config.toml
n_layer = 8
d_model = 768
n_head = 12
n_kv_head = 12
head_dim = 64
d_mlp = 3072
vocab_size = 8192
activation = "tanh_gelu"
norm = "layernorm"
norm_place = "pre"
norm_eps = 1e-06
positions = "learned"
qk_norm = false
attn_scale = 0.125
bias = "all"
tie_embeddings = true
parallel_block = false
extras = ["capped logits"]
init = "normal"
init_std_qkv = 0.0273
init_std_o = 0.00683
init_std_up = 0.0273
init_std_down = 0.00342
optimizer = "adamw"
lr = 0.000442
beta1 = 0.9
beta2 = 0.95
weight_decay = 0.19
lr_head = 0.00639
grad_clip = 1.0
warmup_steps = 453
schedule = "wsd"
decay_fraction = 0.606
decay_shape = "cos"
final_lr_fraction = 0.05
batch_tokens = 65536
seq_len = 1024
doc_mask = true
train_tokens = 906800000
steps = 13837
dataset = "wikipedia_en"
Each number is 500 + 25 x the weight over the matrix's rms, rounded and kept within 0 to 999. Layers, rows and columns count from 0. Numbers have three digits each.

# down: layer 4 MLP down (transposed), 3072x768, rms 0.0331, rows 587-715, columns 576-623
# up: layer 4 MLP up, 3072x768, rms 0.038, rows 588-715, columns 576-623
down587:516485483484513536485548494507442485478491517491511557495502447489538468511471519456467460511490523504465514538545521487526484515459498517495501
up588:508450522471513478559500479492497531507477484455490481522503530490473485471471528515503500501487534507506517524501490407542499464458520515502507
down588:471545543485514499485528516531494539488524486486482482512504539512483571471515538491533464497468490492486494487488469551478483474453497515485480
up589:441535517491481466480569466506480480488485522477486549498499516493497460509514514513539505565497476511505519548516487464497532527499489490494475
down589:496479491510507498532517492502523469545510505515553505508494505457515500505445484525492516516494465536527486472500471487510490487507493520487506
up590:540515499510518485530452450508478475519503465497520503477483486484479516516490525526494461513473554500500496463490491490499499485516509504517477
down590:494534510462460552508506509559473472465474503479481485511508517516489509467480477518482480472507481504497453531493501522522526516528509503519506
up591:462470467462477456464521497453497506474457519530573552499531545498468508471523529535524510515520457504539527508521512504498440499493454483550481
down591:509490524519486471442605488492491513498506474508530525515538496494528483484460482558507564442493501510516548440546462507524502563471521476473513
up592:526470558488394488494488481473503470487503530536526480464473535488474476478501578458527512526509502509548517510540503478479548480493476523454472
down592:517537456518488469486484517492503495508484486514516549494488498484511486539503490513462544527518482494515484503467522485483491470490518488519505
up593:486459480494526491523499513522512492490469537480510484525459511447474503493508496528499422550497532559443474504486486465509527450571549476541492
down593:453458517544536522505539537507479475504473485452523540532526549468501502505521454459487470489472479509527488546472556526518485490487537507492485
up594:502485513535503538517509483499518495505519496479519504466485478513501516481519480537501502524512465506492443490475509480492490529470549525525509
down594:515498527512499515482458481467493524481485498544484504493501508512480468497451491460493450532474499521491509492499466529528529483529477484487498
up595:469487499495559509508513494514509507432538481492497510455509501544476488521523488507526461507458518494524504517435509472487497488494477502543453
down595:495526590507489504502512517467514512519496500505488492508477479466522485499509478467505519525523515477519526479497477469500489477465493529501461
up596:501501530485490505488503470535489524533498495540505449469485496530549475507486530529493494502486500567483491525484491486500488529483510504511467
down596:472535502497489480480524480501511470495473505536494497497512515510460541533459506536510517513495439500545459500524488483515469472502544520534466
up597:533496504518502495472446511459500501488474493476464476502476512499470485506492530526516509479527490509475489509483454541504511476469536497527479
down597:527508495480515535470513493521467515528519527493509495508488506481526486514487511534482522517499466525490501515497478517458496494494504497472502
up598:497504509517487475549508456479505483498535452515496517466494490473473487509533479508494491503494506471522490510484488489531519467472509494506521
down598:442497489513511500500457469476496487470551499497512509522521488486486516476532521480464457487500472507539497482532496487505507481481488524508507
up599:483482475520473503544552525477498539496516533469467540513512491488473486503539508489505499467492513555531508514478477476512545511479497526464517
down599:536473496518512522510495530488521489426518481514480506484516489502462491525511452479496511477523511547447527546488508481504537521476461470445459
up600:438461538489514549498536508476498519493452525531484472528495527457522480534488494497519475522559488499478488523461486529499517519491469461521467
down600:481521481512484495521473503499518485488498501524515507532513527521465533520477495551458511516512540495509506476470504547536476466511472486553483
up601:496509499435481484498529487471516493468507503493473515499515490524461478490526499493491522516430525496484462476520505489493526493499529479503536
down601:512465462472521458491500500536454489500541549491488539526494456530501502484509467495552505492472485509524463519474504514508518471486486483511461
up602:488532492483483508508502505528508486536503496474520497487442484488492489496494545498499496493478521478475519489515499489518519537496506519536518
down602:462499490503536510528525483472465550492513496485531514512503510503494528495496490468480498472502495514511496493486514511516573475522522481460524
up603:500506512534518492498509469544524524526520508537535496477500514469515495537525487518469499468504472492504506558501543496498465499458528495509481
down603:561481466460489490514505493429520539496487525506530453485485486519514459519515468460534516497490488514491552484485484502471489487470500523521490
up604:475509436472465457439489485504514524501507490477503483486498516487522480515470522507478511523474489507489442466476540505483470533498504483512488
down604:472508500503526534507505492532493482475492500507525500486507469510491534534490484526497505512491506499493509506518478509482511502472446473548481
up605:522500457455480526479507519527501527552496473532511484514528501479484455467560519520498534531486507510475508505521536471500503452566527500518481
down605:497498493507518515465464499511520548483497543463482547517527538514498523482485490516528465533513509459466497512481504506479530508479496487478496
up606:508484513443487468471504501505526542511502463500531490484441495527482494532533501512481528536442510505526489528469526491499504484536531543494538
down606:514519547462509483523501512459514475516513503485531450453536487507481495494510488496492542472533527483471462509511509539513551499530503496513475
up607:466488485488477482505519470500497498487476476481510518480503481517483512525502490479493471501490512505460515479508494467508518485508446496489473
down607:493462478466512515494517504492464497495498506485499508499515528534481472484469505509502497530490484475516505457510526479469470474516526496504522
up608:541503515489492498490522488508516503478475484491492454513435485473481504495511487483501507488482486529491479500490512532562453460522515488514516
down608:495482470485547552555465510507485511497489520498482521481545489499455450458506505466459492451538524504507544495524516523442484509491537503529480
up609:469464526440469493444501511492518466528495493471520554439494499502467510526469518487556484489529485528447478581529535535511518451490507473497496
down609:518546466505502516540500520488497490524511531517474521479489470492507546522485493489499502475513478491485444477463511538488464546529503488499488
up610:511534483448478477522537485506489490527483477466521511482494493498495520488504529490532500513493509521520520535470499483507487508492482518489496
down610:492528462513513488483457516503461492501490493550469483545507494518475515476510506510465534499495500537511495478530502502477529489505485502504487
up611:479518520464432484486523466493491521536504519522529529543470506463508486544499488499506498532498496471488491538463502484465507480474500501486495
down611:481541499533515483547485543524487498464458487479497519471539516487505492447497508507457463524497532504508512485453536460481489515513487552489446
up612:480485476529499473507513510488494479473526512480518479478470530508472466494501504504500472498531501487506477510502498474498531480514518543501487
down612:470483485535507502486495530498461443514495460498508494513488491493531525484495476520454563478498455526507451509521572458511518464519503519515500
up613:500471515512493481510474479440517569496461511539510479505477494484515520521580517494509472517486492476491499481551470526459521448488465494498525
down613:482509480537520493521493522519509552479489461507506521471520537530491516487478475530444518431518498543510536485498513486525492446513495478465446
up614:508508483506507501508490500525528491484495521498528483458510483535498498548510522555504500490489499537511466498476494507521506533455527490525502
down614:503483512529505503514491488535522544491508510482506526536482482508490504486497492467488510486524477484489562529518484475501515470541498472487489
up615:482514476504497482531530487477528475467453511519495505512518494450510543530513520487535507492515518526460462487533527523484507495502549498494522
down615:528518485506495501490492509488521476486506484479492513512494527512512564446554517517513509525498499471472513483485483485481451506478483509479500
up616:518518475507522475473503527501491538500501485541476482513522502493485509483497509488532486509474517510506495463520484513511481483516526495511507
down616:534514518520453539506487496531481499514514527475543511498494527503455500497525472516525519506525505524484433486519509481488514479455510488520504
up617:486430500493528549527519497501532523502527513528469473528436522459547518469487475488513494536465522529493474546480484477525534489578488532556470
down617:481552508513502516518511494526508492507482530462513491464511496484481457529494496534504483500517471497502464515534541466493455540478516473481499
up618:491504479461509456523492469493514519500503509496504506479492497526504513495521525542525474539517511514482481466502528493512466536510509490536511
down618:499508529490506504481481506528515512516460506510502463487479491519491522494483506544505526523493531493462496530486491509495586461537496467469543
up619:476514516483482498527524509451529502521554523530470546500502491497528509440506513492486514473444504529512482520493515495492535485484474501471522
down619:477479473502478498509494484476480475532540510493469486491506441492497459534522476495505514448479482508509486548484480519481534484497536476510503
up620:522542508498450508510490503495481503485469485496507522494468477490530499453519468493509463477428503526497536494475491493533479477532517494551504
down620:533477535545526498543525508496513503501531518509454507481505524464484502502523536513505480481527512522520518544518500532498544501475481463510507
up621:464531532473497513496534509490558514475518491499523481490520533486484474495509542506499546487508505546525521511490526456512526481539463525528479
down621:509512510475527431494503469503454528485492507523508501495510524461524519461519506544550510489506466481476516516474506523493488467450517503487445
up622:463513490515515499509489540444498542502489531530465514528507526486493499509469517476487485505483499531491470495448498544468490528488506494509485
down622:495440500491492475441503499500484531514478527451492439482501539520460497567502484482463480458506493515487473472460526500525527517531496488472508
up623:533500494457497463460460489497513490521513507510530484530491513488493480507460544512508529487552500490524519457498502520500444484502504494494531
down623:508500463514470537498468530458478492501494493516519535540478454508518513498539498521494475521487483497512471482495503494517524502523500521485491
up624:503458520474488532481466504470510556515468505496492504488456535480536522494548495496484496511465497479502519544475464503542507473530525527491554
down624:423519491493498483536481494494540524483494489480491507490537533524446500488491482503505504511501484518545528495495539534512438531455471543516463
up625:502516560509515457507519505517513505513529498545503478545508494531520489506470532485497525491453478511436441478490474476542479538508511470536516
down625:499495499513533525534465525501496511474474507514547512528465512507516473546535437531529514493511509499500527488500515524545438503472540498504475
up626:480492539478488519527524513515537464515475511493466508513447513536557483474515477491481464501458467499541478509461466477526491526543485535534508
down626:471501468505523535473527516479544530544472531504518483495497499516497515462524528520509513502476483522489490480494430499475487550510510470503568
up627:510498503490514509457507451477513501523498490534491535489515478497487499462537549497465494516456486485510504490476531513509480519494509519511515
down627:550528521515478447486502468503477483477505506476496504533489504519512501524501511493504551508478480491446519468507465500501495501534533503529505
up628:521486505470504518490531504504511492552483474509519467467466496500546506530493475490486504479441543524513476518522514529524508514483525485497520
down628:459489521506560498521563495515477524466478526533503503490504543510505541482476493476486516508521531486526465570507510468501500473490453503529491
up629:514473486493474510481541513529524530510505524515504452486532483501516488547517494518488500521486523530526477444494494469490513473508491484500546
down629:455574481418478480501502496460502481486517485479472512482439474579484551519508474522526553534540563532499491547521476536457550474531458482465487
up630:486459496537470515458503464534532524493474539477561515513458479431496481535518505514512520537505478485483485536509512490480525534498518483523476
down630:500474535478490478497495503502502453519528463508447534516460496497500531504481456523477521513531519510502485487460503472513499500493495496499482
up631:514505510461498500506557471479518467513461533508488512479496530484497543458455539513519486501509499512514469532518499446476473536500512486493535
down631:477501518487483528488450506528525461514536510527503475489476497484494491532527492506500521502505539531480460503461484467507536466482471480479514
up632:524519542468510500523460455504519508484534522497497536504482514489489465547545513497531468474475515541518530505497530520512515481468486481528492
down632:452517477512498475506501520504479490513514475512529507532482513502473526503477505473486529509512521507496510508447500453511499458496489519454454
up633:528533511458526476499512489503510530511492488467526533519496540480476529487505515495479501515522513465440506517490485475440514508493512471483499
down633:538503528471518526469513481495492501489515500484508447536474490533523488478466487478508463419485489513537501479502541497504499523465467492481512
up634:478515481469492508471505509473469505502541528479509498480490526493501451507446512536471489476486460535518516510511476496539499507514491553526494
down634:527498524490497495482483482486551492526452436535579532522527468486512510534566530482506536505495496509507470507493525515487483498491471467452492
up635:523494501523480512500519489472537516510529514510494492519527486485525483496479513500519477529512537512475435466469476495516466487523496520509469
down635:530511509523509518497478485463465538525483503501474520504490536518468507504526529512486543483481533479516546518498529507487478497508470485480496
up636:478515509510464503474536472458523484494489551522517509501456529502504498531521498494508486512531471521504491487516477487573460537498491468496508
down636:535519458475464487510480527472506507512500479486537520501467499458496523500516497522486526503503482483528543471514464480497535465529514514500499
up637:505470523519514496532515541523501467531545507482471524470463535509491498525535492521510503510526520505492502492447495533495488461487521494523478
down637:514515434478501523483522514450516496486499501498508498538501499505516507486488513492503534451510460472477512486511548515453500500501487469525523
up638:514513490512509508485528484496513477468483527505536543482448495534514484492517501479494525530489510531472484520494518490530527469481449529509513
down638:556481507515501489502496452511515463468564491478501485490540497526530487514507513488479500529507487476474494499486462502516509517493484487523463
up639:501482502511452490469525489451496519510500527540519497480429528460471532479540469456497547512521445557463492471524501529487469479515502505470504
down639:519503466490522509484479495524539510520516530437499476500528502543478543500531489496516496421518472483527489507500564505555505550445511494536483
up640:534551483451484490509516458472509504462485488490442507499479493514531538489517476516484536500533517547482495463472517492490413511503503460511514
down640:442471507537484482532465471487491533483486534439490471482494466486489507482500519524447505518521471502479465497513470455496530516460527511501460
up641:454474471530485518536480493534515495521515542531476527492523509458521499502505540462536428515509513499515486473494513529484486424454482492514514
down641:500527489485461467508515504495494497506522475526502473452526457524506497509481446550552521488507495481475461549511452515462489501457525516509524
up642:539479505510489500456536508519526512445486529521486555519511519512513506475512532519477542530509432503501509486514474528524541505477491458554517
down642:497504494515507516528539504474498504507529487481574489504512513499475534489500457506457485515525490533519491489506489477464509494467490472475509
up643:499546511490529531533489467521520501479469522451520503521542496478536465563553500490488514443498475536509478578493512529485525489494540512521472
down643:523517480512458493492491512504484508519522543506489490501474529517467492503483504513512550501501490493493494491501484530490487519511459498490488
up644:505496464465454521546504522502535488544503498468513454528533478500553490471542443549489505470525527540466512506472503495546479473479437502520469
down644:442456502474507550524557494456487513497492462497468492518520491536525519510492519535540511520472491530468512537462538485453525501491488526506506
up645:476511540514571507465521503529507557486500492481523514506435512514509448500545505503492494515542486478509526494523503458517487491479494478475509
down645:477514514497477536509498495468510561472528499512445505540474541528474472477522513504500518501497505502473511464466521520509501466519545520541520
up646:498515526516500484512465496524500489517501511487475495469551500501499531507512549532504505505542517495505493477457496487502508490479534493531480
down646:521510463515522545503533508483465516533535493497492535473513487490477470491495497493469485474546495527497527499520498499468498521519514479479498
up647:471495551510499502538444485456499512488489496481548538459508580435551501468489536551532493488533492483483512521490477480513459533462479511482511
down647:560506537523525442537501499457497501474498514486485534515502476489501509458500452512507480513495478462485480505507526499493469534521517503480487
up648:520465490490483470492492481522487489505473496471455486524501525518493522570507537511510539510481516477488503531513426546496495502491490511513501
down648:509465485553500477516491495519492471460507528518515509524492539499461450500518484487501470488499528491473462518518529491471512485483449512502512
up649:526507465479514507507481483481525526492493462512526564490502499504500512551486484490496467472529525456525492495468534521482488473579449439486509
down649:505530490526467493485488492483517463463510475490511467483538496515463471524482478508508483526458480511510484469488495501559498506512514487518508
up650:517493482529521488502497501513507509509490507534495496515518493498487539490472543516471462528525472529487492504509476479514513473535479532565497
down650:492468517522507502470519496473467513487495487483498495488507481501527498539529466502525525491437484492477513476458474525517471484469547490478492
up651:513510527446416476528509486468486488457490502505517495535530487471527523504541501494497514511505478515486508519466479501498508488495541515478499
down651:510499537538480511485505507514484512497486504513487518481466533458509519489498534457508514493491492487454538456536538527569487478487513510484468
up652:468492490487488464462543452488544509461508505493532517513475547472451499561499468523552502509519483536465479478471477507513547472503496543543503
down652:521542503481476494517452508531517500481532516504543469492516460527537479539519499537499501483485410512516510501491482530503529538535524496532491
up653:462463468455433464543519493515538498539512536468493510527526481520557483501500513541501495464560534480518491515547538503505490506531482512551497
down653:487540489463529508497460515471489549511538504466530511503445489550546551508447530490528492504526497545468521524488513505523500464487502495520506
up654:527500476507475470505462514526523519529532476469465541502487495492553517547472509521525543520480483483485481535502513500496515496481508498513482
down654:516499519467526510505504492486500509513517503501476481510489462496551524478524508499485462488520519523464533492461493470481506519464483521517500
up655:477543465447513494504510497475522557527492486476470470504504481504483465490544513486503493471463460555486505490471541502528483467512458512559488
down655:495439487581514461522479496518488499514546522499520498482476508482488503485469477483470535518442517461466500499504465530468495486470515514533481
up656:473484514510471490481510531506503519558509506494525529492524463522477502487513457485500497524478508504512498493500474498474517496504485489536469
down656:489504513469488550507520481494515528453512493493548488512491504494513449506510496487504520523476519478497492522535506519511498476475441484486478
up657:493518503474500482511509474518498517515476459559466464518499472543517471471490497471478500477500494514443494486502486463493472488550515505500485
down657:481499483498502543491517480496468453483529501472501534540509491497461504490509526496493500513458505492518500505486493499544544499519497520511493
up658:454493497522465526508466453501517481474497508473490508455491493518531514545515510494485520515496477502502505535503471483485507486486514500525495
down658:506516492496524505469534530445499532487465527475524528515532472492516500486507528476501490443501483538501484465521493514507500473512520534520556
up659:454488501490504524496505514492488533530531508484511532514478433527525458549472530524521516497473476530508502491509465500499449480521473525529493
down659:490534496491503487565513522480500495495497480532497537513515436514479500534487523497500494505520495498537508497524534498436501493507474545476511
up660:529521502509500466510491464475533488471519485515545537497535514539488511530504467537539519520505482513507489552490511533486478507487458512496534
down660:467511547446483531500521462466490533486480478525509492504520460487483482502487501462506501493522490548500507548479470496494469479505435518448581
up661:538518527469509513506498494507501479501493520505517492523503481546464514528505491488527505531517443507507494512505507523491497473466557528508505
down661:499495503531505530503437497483479514468526546463497495508476546499526493500489525495461477527491492534508511505499517514511481507522504523482531
up662:500493527509509528513513517490484488473516508518475519491473516468525500477494490507488471487461502511474484496508509465499499482484527498504473
down662:501531525489493478498505515524494480502500512496478509542493511492471473499513498513478522515486485475484516483486480531486518509546506504506559
up663:549507463473516488522497515514536528513494504481474481477500505484535505473476485487522513516511484488483466481501484460482455485503501503538511
down663:553516507538490533492484537499519544489502463438501514471517515529513528505531475510486439492484496511511504483480500470509466518489524515471501
up664:532538481496513484521506544497517521469534493485483496507486488508508485546559497491503499469513481534493495536510491448536497445529455472518494
down664:513503485464511500496527497506520438498515459475509530462515520493459466513540532515484510504501503537493511529488472479475505489524492504536494
up665:447481500536509507517524497513525504482475523503546493520505490444481464487446524485494501477501519515465499487522491496548502504533459519503502
down665:490524444470505498506474436507486536486512502492485502477484480494518518494544518530493442472507521462513496478518482524527489491555488502460492
up666:486466503429480512482519534526524525525450512510514508515474511512500512521530481477516452517478523510504493526498516520463518483520481532504513
down666:535506478516482487535494469489468456486524496489519489476509539477492475505518516508509537480510477521520497496488476465550498505485502522464495
up667:488520481492490486510515473456497503484500508518500510499450511495469527492514476502497521487497497503544487513507483516476479476524468489501494
down667:504501512503495509498493502502440487525501516500497519517493521487519507495472506496508498469531481440489519520523454496480478517526445515506508
up668:498399493494465504551542507492484486501447520487503498491481500483521482502476469485492527503477488467543512530514498469542453489549487501500505
down668:514529446543523510515484471513481534494513528520478504450489454590501502463498466539561454453530501557508562518488473472482493458514490464490501
up669:493508509527471506480537483489481515471476496524506498496517497495512497478460494462507540526473472539483479516519501505500467462520512532514485
down669:481481512494549521506537506501455502521497498539474488564508509501455508495492528508485502489486473487495552516490499547480515506488433490505544
up670:476486436473454465469530458506472517460500499510511527505526530502479469521533500493498550518479460493500501553482493497505485504486432511505509
down670:468485547493530492499529514485503474510527457495507505469461495473528476479508526494503474511501524473451567479530510493433521496539513534526498
up671:519497453500499461480543524468513547504535492518519478520442523498521505463477525498495496486518512474493496456496491504517520460515512507500516
down671:469521496498531503500515487549497445519489457509507542508534561486539521464494524514495490486449479537512508553536524483503499508505476457538482
up672:504479480491511472492507549502503509517496470498484516509502535489497469471520531506504505478502490504506454504464501518461462478494512529525502
down672:524483512529479515481535516504490502492474528507488509508508489491499486516477510486505476529490508516526496498510511506497533510509535471520464
up673:484474508456495516495478515497479521527473534503503528527523452539471467502553511530504498525508500508500515481503495473495522455523495511520524
down673:527561525512490515487503501518462506503489472482525492504530510504514531490507507514492509543523493484487514506507522512504526526508517497510486
up674:448519498512495464491480502487534514527448527476525457502509554513478518527481505495515533516517520505477505526461479419468529534475522539507502
down674:469484494526502587483527533487464496505482496513505485520539510492496431495561499497492523477516467491502558482504498482521507516465468511484501
up675:490476456522480523465496492550500491500502491508474513540462537478513508551530502509536462521489480498505487530459507473482521488488564517523519
down675:466499497497504497540477522490536512519478479457540490449507442512516496485479514521480528495493474456515514527530489514502534519548466444527489
up676:488506486512512480493503494503492547515530483426501503514474491491547483553456482508513501525562460513472470504493491473505454507474480503512478
down676:505516519513510536484496519512503470521521510513479460486477531529483515487494511508517477457496513501478511514508487481510487510539494488508512
up677:500523520472477476501510508475484519485498507552526480489517478489505535487476496515509539511518525506505504497475516474512508460504480486490440
down677:489472463475549465471494473492518502500510498491506516496475476504491476477494520491474503474550479496525489444515566505508476506487497449469502
up678:490460470490543494500524553520518531534513519493496510495527482532505489481527506511504523477521494539547492526515525500491531503495522520502537
down678:520546520530498529489507489538524507452532494491501478494450507492484538501459563510509486503507517483511526521499485460492483484485480523482453
up679:530468489527499466511520521503526514529526469485498522480457493505521505509496481503510544503527484524492520476500505430480448479500520505564520
down679:476499481493517508547476463536476502496467495510518515495480479495497507514483491527524525480548485523501505520520479544513534506526480521415473
up680:497488471500478477525467493471502496520503500473489478444482514515515501529522492530501504473527531470479498513537523502494534497473511503456536
down680:497504525522490525493498530464479526509489516501523526507506504522522497480470522488502512529490489552452548488532538472494456472472491516487486
up681:491490520455502515479502527509499478513497523517526528495492532514521496490483521513492513518487483536471504511497479487459453489524513470511543
down681:503510564496492491499494520511534493460460468500469502458466493522487473522499455545476505553504539515477492482454474480513542501531524494520473
up682:518511518523507494497476500464491528510474491503462543450477535466518488495485500460500527507463478515493487483502535521519484517538490497495493
down682:505504514470507494524521468491502544495540519467452493532469559505537543443522472465492477527507476413473475530490492487493525492532517520527514
up683:482478458508519529478487544546546486491510514497464537459489501535494488570493515513513527540498512533492518494510514484510533439516520525494479
down683:519517503597520473494479432516531512485505513542542508490488466509484522511498488477485559538543497482564500501523509490514469459481469525517461
up684:503483516448530477535483447441518506528543507467494539500475503509469477508496503503536472560506522495498490505486464503509489477514531515475503
down684:496481533447501495519482513511466471496517504487527495473484533506534532489466489465515529446481536537476505470498489495525489522536490492479474
up685:513513508506500462520472534460506511536498476538522491474520505489491490507508470491490568444496474496488476472511526500499459467504505518519491
down685:491510536540476528475499481475491458468519486478512549508482526498505512500471496472484510489499483510500495485442532479448496505481521485491501
up686:522481483483518462519487487472495462496520458520503515462491488472462483520490496513524514506528501487517457482507474477486505495495520490498512
down686:507488458515515537526503494519507498492462510505483489493517497525485538509488472488511471499481520519513518483548489476528471488520484512504473
up687:530484504476488508527543536517502520475535532483507506507529501517535459512488521519499467482500493477538509557493547483506506533508549511484499
down687:517489475507494491477507522484503494523499496550530476514464516508497506487508527491456505471499545525524502465510528517499543496516497503453475
up688:455492493489488489466509484480482484506472522472459510507490507536443505503500482548488495535451503499509487532496494540420522498506552482487534
down688:468498475508482471512514470483459491497480479478467514471479503550478518528500485501503511514469478510520522493507556508461488503498507524489524
up689:520524458505525511543470468491466513479476511510511546473485519498474491546523524517508514529519491496506458522479511483465542509490507497520488
down689:520472514502463502496483494476502513485493492485496484516512515449482472488461495458484500551513492512507479501516510489491473530510520494516506
up690:497445529533574495501463492546488506491496456516488504501471477497541500489519449492514518485524480486484530534502430487507447508507476487508441
down690:527471486513457501493463520505514502503520528446521461509507480491516562477504519496543494534506478485521559500546525505474500516524533476469490
up691:457501535504497503461477457486516482479497548495483477459481536488473473483474484495516537494488454554492508488492437542529446470491506510519510
down691:466505526469505460510476528500468523477549487512421499514496507490500517468534519494450498504527496510504515496503513508527508532544492492461517
up692:449527470462466492500531476548561540503449558534511501481538504471544501510547527496474485499500502502494479461492551482505518500512512521524489
down692:518431497513550514472485512480524493497495508498527446512433514504516483489536557486523542476531528517477523500494443480529539499531514515441498
up693:496516518478494480479482472422508535501497531518524507509489507534503482497452515477519518469500481469503499513499513477518501494478524508516516
down693:505530525507493518537524496517495516505505490524486504472530490511509488508524515497449511542526508547525498516503496501475491522523524467519524
up694:515502527500469489507538498510487535511469473501477511513507491490470489519506526532506501476452522501521483495451496507538474463506524485508519
down694:455526471520485503469560479470466497520498508521515505507484503509479542500499462435488474478524517516468497519476521488467530477467481518471482
up695:504441530518472523503484489522516444464529473489525524489476550477532466510502492495502465542490486493468507521500464508495490465515478465502522
down695:489445543503494518511443469480467543558456524511511478490469512517464475520515509496466546468453527478483480513512512479496475476477474464511503
up696:469485556486526517536499556475511542521516526521507487508486481453536495452497540528482476497525507487479471511495537488515464504475511459506465
down696:510475481500521525502477482516518552480499520566570515446527495501573461487485483483471501483460533460453419528525524532496523455483510567549467
up697:505448480469470517511467471456536516468507522487510554500515515494491460539537496517492517430513469489556522505541494503504475487497489508535495
down697:521495517464593528464516482496477528522455494463547442490494465504505516538465465526552478514461483511492499513492483512522524468539497493511494
up698:498505511541509493510478489487498501484489484535535517463436496488530528505472515525514485534511461474530504477522483490488482509465508510532512
down698:482471476498497502583472509517463457531512490526508491499516464490492496498467518486487482542515495496539500483488491499448498499471482514489485
up699:489480522520501504492489498534500556460489501499474504502516555491523497484505511499492515560497505502502474487497519457492499507477533501514503
down699:499517528487527476487508475519495467540459521502518532507497500497478468482504484530525510474444502498496483502533472523478461507506496528529539
up700:478502486500434481526521472517489489537495531503513560453507499459495508486506523494516531507455489510509513479520527546520528542455526514479524
down700:494476506502497499472502514538518488523493487540534522522489501496515540461547541515484519527529508471469513540491497445503459547515497518443497
up701:424519479447501473493520562518521485478520540452481490481500485497509442502496511519495486511576475529449494511471466424549509487450503482525515
down701:500492526514476536509493427492495513509496503510512522467486504545430518492471458491485524502483487480502524470483497472463495494508494494504544
up702:502484519473511529488494497465487531505543524518489506504455530494480484470545484510520525512502512539462497489515524489480515458474535495492522
down702:491519498536485465521485483547424530469481507486494492468536447493469515477535539521544521504491493544462574486520524504471485501511519493499512
up703:516546534498508484517525539457505515529497495505511488477553523486519509504515498495524514529518489508526491517467472481510464493500511464525525
down703:518514522481528494562512496535507474531517482521467465512505527479523508513541476504500496505506509511477492514478473501492553526493493556484480
up704:513542533547483520506503468519516492495508501545495498514495533514460454508524478500464517483478493462470509509467498540539494499549492506482465
down704:477483520462528472506495525509503497489485519488505490494486499485530491487502494471494493468477492500516484463507522465505509480472490495508506
up705:502476515453519481473486500516485501501529521489485485532460498529518478490520489499484529477510515520509523543447496452476477470476488516519528
down705:466514441528497482519500557504493469534498474508514470502481464485494475517493506534448487480500523478538481476509508495523506481484499479514482
up706:466531521464470514490520530547535479474514477471505493503496477475476484523467508506499534532491499495500486526475492498513513494517462500507481
down706:511456474505514492502518515487503528573474478489513512526494484496506524453488485457504497473508520496480546474519496480516483531474483492492482
up707:495475481506525502545532472452513565485521520491509514510535520483487485508478526488564522514520523471487490507493486522521464479480513491502493
down707:497541475465523484450564493479508548488479473474506478532500518566516516496461515505451482505490514530514492543488490499494472459536427489462546
up708:510467481466551491517518529456516500505526501507524484449481483505517436492541465501475507545490506462502518463515524547500449447535504456478502
down708:530543497494520521531490542504462471481484500509501548504477570534512534477481484475541486502513572506472444515520517490514523478512490459497514
up709:561495487504485540511500459519538527507505522515523491480494532525493512513530498496513541500432468497548486523495497520505471444468504563493525
down709:506489531514533499495520524524490528491495538535478418464512506455479550505442515538544494469468542488536496518512460505497535486476524471586527
up710:499507510458498457481508529502498494519493495515476480528476509529510472476508532504503530532534527491496482504488471529503492481475477513519495
down710:500483495504501505486524469483454467504521492484521507529505497494495530529488538500483510490531507492549498490491510503543516524521531500517510
up711:496475495535478445514473534505502518529501523545495452451512502482489536501507519492483484477501471476518469466507526494535534464508451469554508
down711:483515509468528508468521494495529532507527520488517488534474472495496465521512493518518495485482493460468480569491517494496533491443516553475485
up712:532516501512503495520484534499491488464480539495524503469497484543561471490490507512506513543482515534525493500497502494462492504477514551484512
down712:495506530485492490478471537502500443542477483526495536481488535499517566504498475532481542496523465528500551515501563556478483516461462487468521
up713:505507510512484447473543495530497489510480477471506466467468466443488532470485496557491524552543474477465500495504537533523520479553522506493500
down713:502458512482509519479508458466467536498480468499492568473510544517490489517502481486460476517471481472499445511500506463493474527507510497493525
up714:418462520510431483493505449533502488491487484486485512496499538464503461510519510508532495537470510476484513527498518550465509472546509537473512
down714:495482524519505482508531523500491477499500479526520492524487455529546494500462544500495472480508495498508460481501499463512540498482491486493484
up715:512464543491495519499465508464518505478468542485491511490499489519561527503546523537539538520535521500492515540496519475483493449493434467485498
down715:449499512498525465523477490461529493473515492487487492554552449523491517512503503469492494524490536480490465539521482487488505471503480499489485